Weights of a small transformer language model.
Architecture: learned positions, no biases in attention or MLP.
Training: a variant of SOAP for these matrices, 154M tokens, 2352 steps.
Each number is 500 + 50 x the weight over its row's rms, rounded and kept within 0 to 999. Layers, rows and columns count from 0. Numbers have three digits each. The size before them is the row's rms in percent of the matrix's.

# o: layer 2 attention output (transposed), 192x192, rms 0.123, rows 172-178, columns 0-191
# v: layer 2 attention value, 192x192, rms 0.0746, rows 173-179, columns 0-191
o172 097:511486471481530505490553498625456481602580556472485435518480516491476491468447585596502552499498526522493409467560468478542498490493545498528435506445527522610453479536404496535441504501547446498303413443526441546468495572487558595591537522523500512456401485560461526508431451532489514429512421590576513579456528481603511522531513525463517541530486459504551547521421582540473484502492558538443583499477438508584473500517496504557494513522522506444460427503493475527508531554506531444537491419560500531568520484487480634485555479384524614566460586520502510621445484507484531434
v173 092:573622546487500475447502516454508481511442595453546476404449522442570534576475489517532476474482485460534418485536474482441471486515483496552482486520437530511431530472478554512469534462580489545441530485517517431511475547468514514487521579467493473536510509492599334535521498502537521458477492462579465574506568471593512498590507579562581554502534436465442468488514477492477484424409614529518520572542493514605510486529569560500494478388494539506514478522555527405491450535518545516456621436458442538490641393448522473509582400465489594513521552443572369502566486505522500442
o173 085:418445495496563483564432477537552516403588487466471560505517501497459473473566592458568467566541490465588509505498519495514575535465463589459503441509538468465557586542482501507544466527513465397533449539442475528517539569472430471496422513476464388478510495470438542528462503532474437578556513508371489422482514523530539609492521488513453472399475553568529550550432570516514446608551434425420543511508559447441533525422509490545525496588498410546473571422527568560506576461495484617456423531519495545492542569500556578495534670488484471493565509547483490521562489487510434519
v174 098:434473502563473550444516502558461375526601622493553508485546591454486488660528529481481599450476498459555525577479499584401501532543542484444499497445522575493526524493558516390490500466528489526491468608514457491551541493547542507501513494554505483463551467449540474469565506536494535536552535407526540493418602411560442456619483487534598450447510508515593525438577459473534580471507436434504428575557509487578545466453503458551482557545517517510449463528528502485555567482542603590479491535512439564455491546518511548428468546489467460493437491454542491484594570450483545578
o174 098:582467474474470406604431534469583532529412462552494531515573496524469482305559456499452477574523487509493424484512528466632616425568476578494463459488509556524457510463424542562518461582455533471501533414482493500445492489466564496524462520556546630476560529525442503525486516505413521439507466560508496514567469567490568550466535564437502556580574469518432523553530488517517570585511461448488483531474598533422480518513488531475475530503588515511524470438526505505518523454522421461443515441518531374533530435381479436572515490524503585515544475484470548417496561533505495434
v175 103:443436591571434575456447483469449492470478539519551497401544570454493476528568529494456506486532505502472390393455587507555385516612497518435534485494411554542444469432474473476557407446559511371470521517423510509482514498492472481539426511565582426489454511526486429479494420503566547466508490434522532495529526458423512537540475546537522489451571537450456503421584502470506473504607480482459568466581487579477509482426446477531547511506460501494575469416522436413494544540457438447456489502465534568466459396543430512544454447498412429472467543484567515372519510446537539576
o175 100:601542503408507545482500504574489436566470447508419514583453391422507457617493526439456483533507497519526488568445560473474602502400467569512526505473512481451502452473477553449451517500508513527545509517462433624475454440449465494404447561418488522522541524467442513491499554562416448525595488581545436541474486433520492487485577558464485453560439463474458563520427604490569497523406427488480411536494456391458424480583521516526497509499544510536463527500540548636422502428523485571419552459440521433563575472434533461484502457456483479551441514430517495563479471455496560474
v176 091:484603498460533505566518464523373510448465477488491498488441506501600598466471515589413463502480412444441581499491440511462459506508506452449393576419579520449527552461456401485467453571443522500395474501434476524504478460485581430573546484497504437596630530532464502510519369552527472526556416579375468562514396565485586462512430476491506484517494525492512405578524526497479499584533458426495444517571525579399438544528499518454534509475436479426518490551490482508518531423502559482507507447449457498464465460438513444436502450523456530560520461499487485539434535547495526482
o176 092:548499393485515353405482462503517484526543575490450511572522534469495467462494458550556532569591520501536473550550534544531538467474507419546527485549451517517468478406568545561462515472437520558578506466549610451509486516490537533477477548511474602462520420345503500527537472420500473503488635435579546520506533455456484554511530575550518531535445520550463497427483478510506474525397532421504584425423501380488456416466506459541544508534507551583507504437590506487474524525435373483508418509444477508529528600518519480496515493534570542467573538485589601490552439449479477482
v177 095:465568476448429555467586573491565467415463475507443510531511372522536393440442552498458430516473567474517472474556498469530392453485518474533507556552601504497482485527535482566394431454455412519402421537476475498447498472502472569587478591535449549590496452519429517550539486523520617549493486485570513474535467552526551506512501438505454554548517521540439438448628526498470425413483553575604509485506542445539535423514458481538535536482451498555523486546583525492491494552448528426577458556493434530614528474533501488494444495472512482568461541486585505593572401464538522508
o177 100:450531504536545460539504434484453519567447612540567457520525592479444512554507488561539586489491475583458581574489454513447519556478527440488601550462445489552617554453495485504512530515600497526524583555510619521535441449559510553360452422503578486517487562460503488522497508378543433472416516447483537511498487553504473474507503406510590425528459521495555516456481552503511533508503462460527514452515464499468423498505565487498517417466474506413480526473442361568503553375398528561520468474462575475478405514569493538477476505426475548451401473468454515395453529485442502487
v178 101:613417487574446511462405500521588491553568525591522497522496491499547512553457537422440483522482428455564642519547423439487487546502569427459545587537470482594470529512511492469442575475444429499476464478572550539449562552497444448439448651496523560478499510558484611467524530436482461463433452483495492485466478493504604445537555507488461453549475491559499489504522569561518503488546402440441472520526368387473547603512503460489499564451501403538545533516446449478566483476467528576522572464503516468456537496511513442563526406527457506549534446552528467414575506521471521493
o178 106:541487486520494487541553499451474483515350472499501542548474559461427447538508467480578511450504481484518453556473508513539493511526495495458471493472554569472450484541437576567543495523454590551524509483471474452474459460517578467561414432540408490474511402467611439475501476535530528455598455440568543431529471569521457559475479415500486516477582429482519473436618452508518519553435490485583479567507579672607462495575467506537552511608491590492438545399462423471504537431488549467453517479499536505529437524534462600463494515457552451517426534440568480503548578408498560554
v179 099:460487512541514509450558542591429489539576476495512492518584484528540552584476458407595402457485445479462536493555480522465455480483498530483558479462526534481516490467462533513453544494471528537531475588521491364455443472497573460585499436499573559522541483503495500574525511553442463491526555599527511505463576398572539563499476485488483545590519502512426531492483499621598474532421497459477566625497492327548452418552487501592468515487442556555542450509396456411522541463488449426519574488492562492480517522494489571473532531490584478507522511434551599493485381446571479471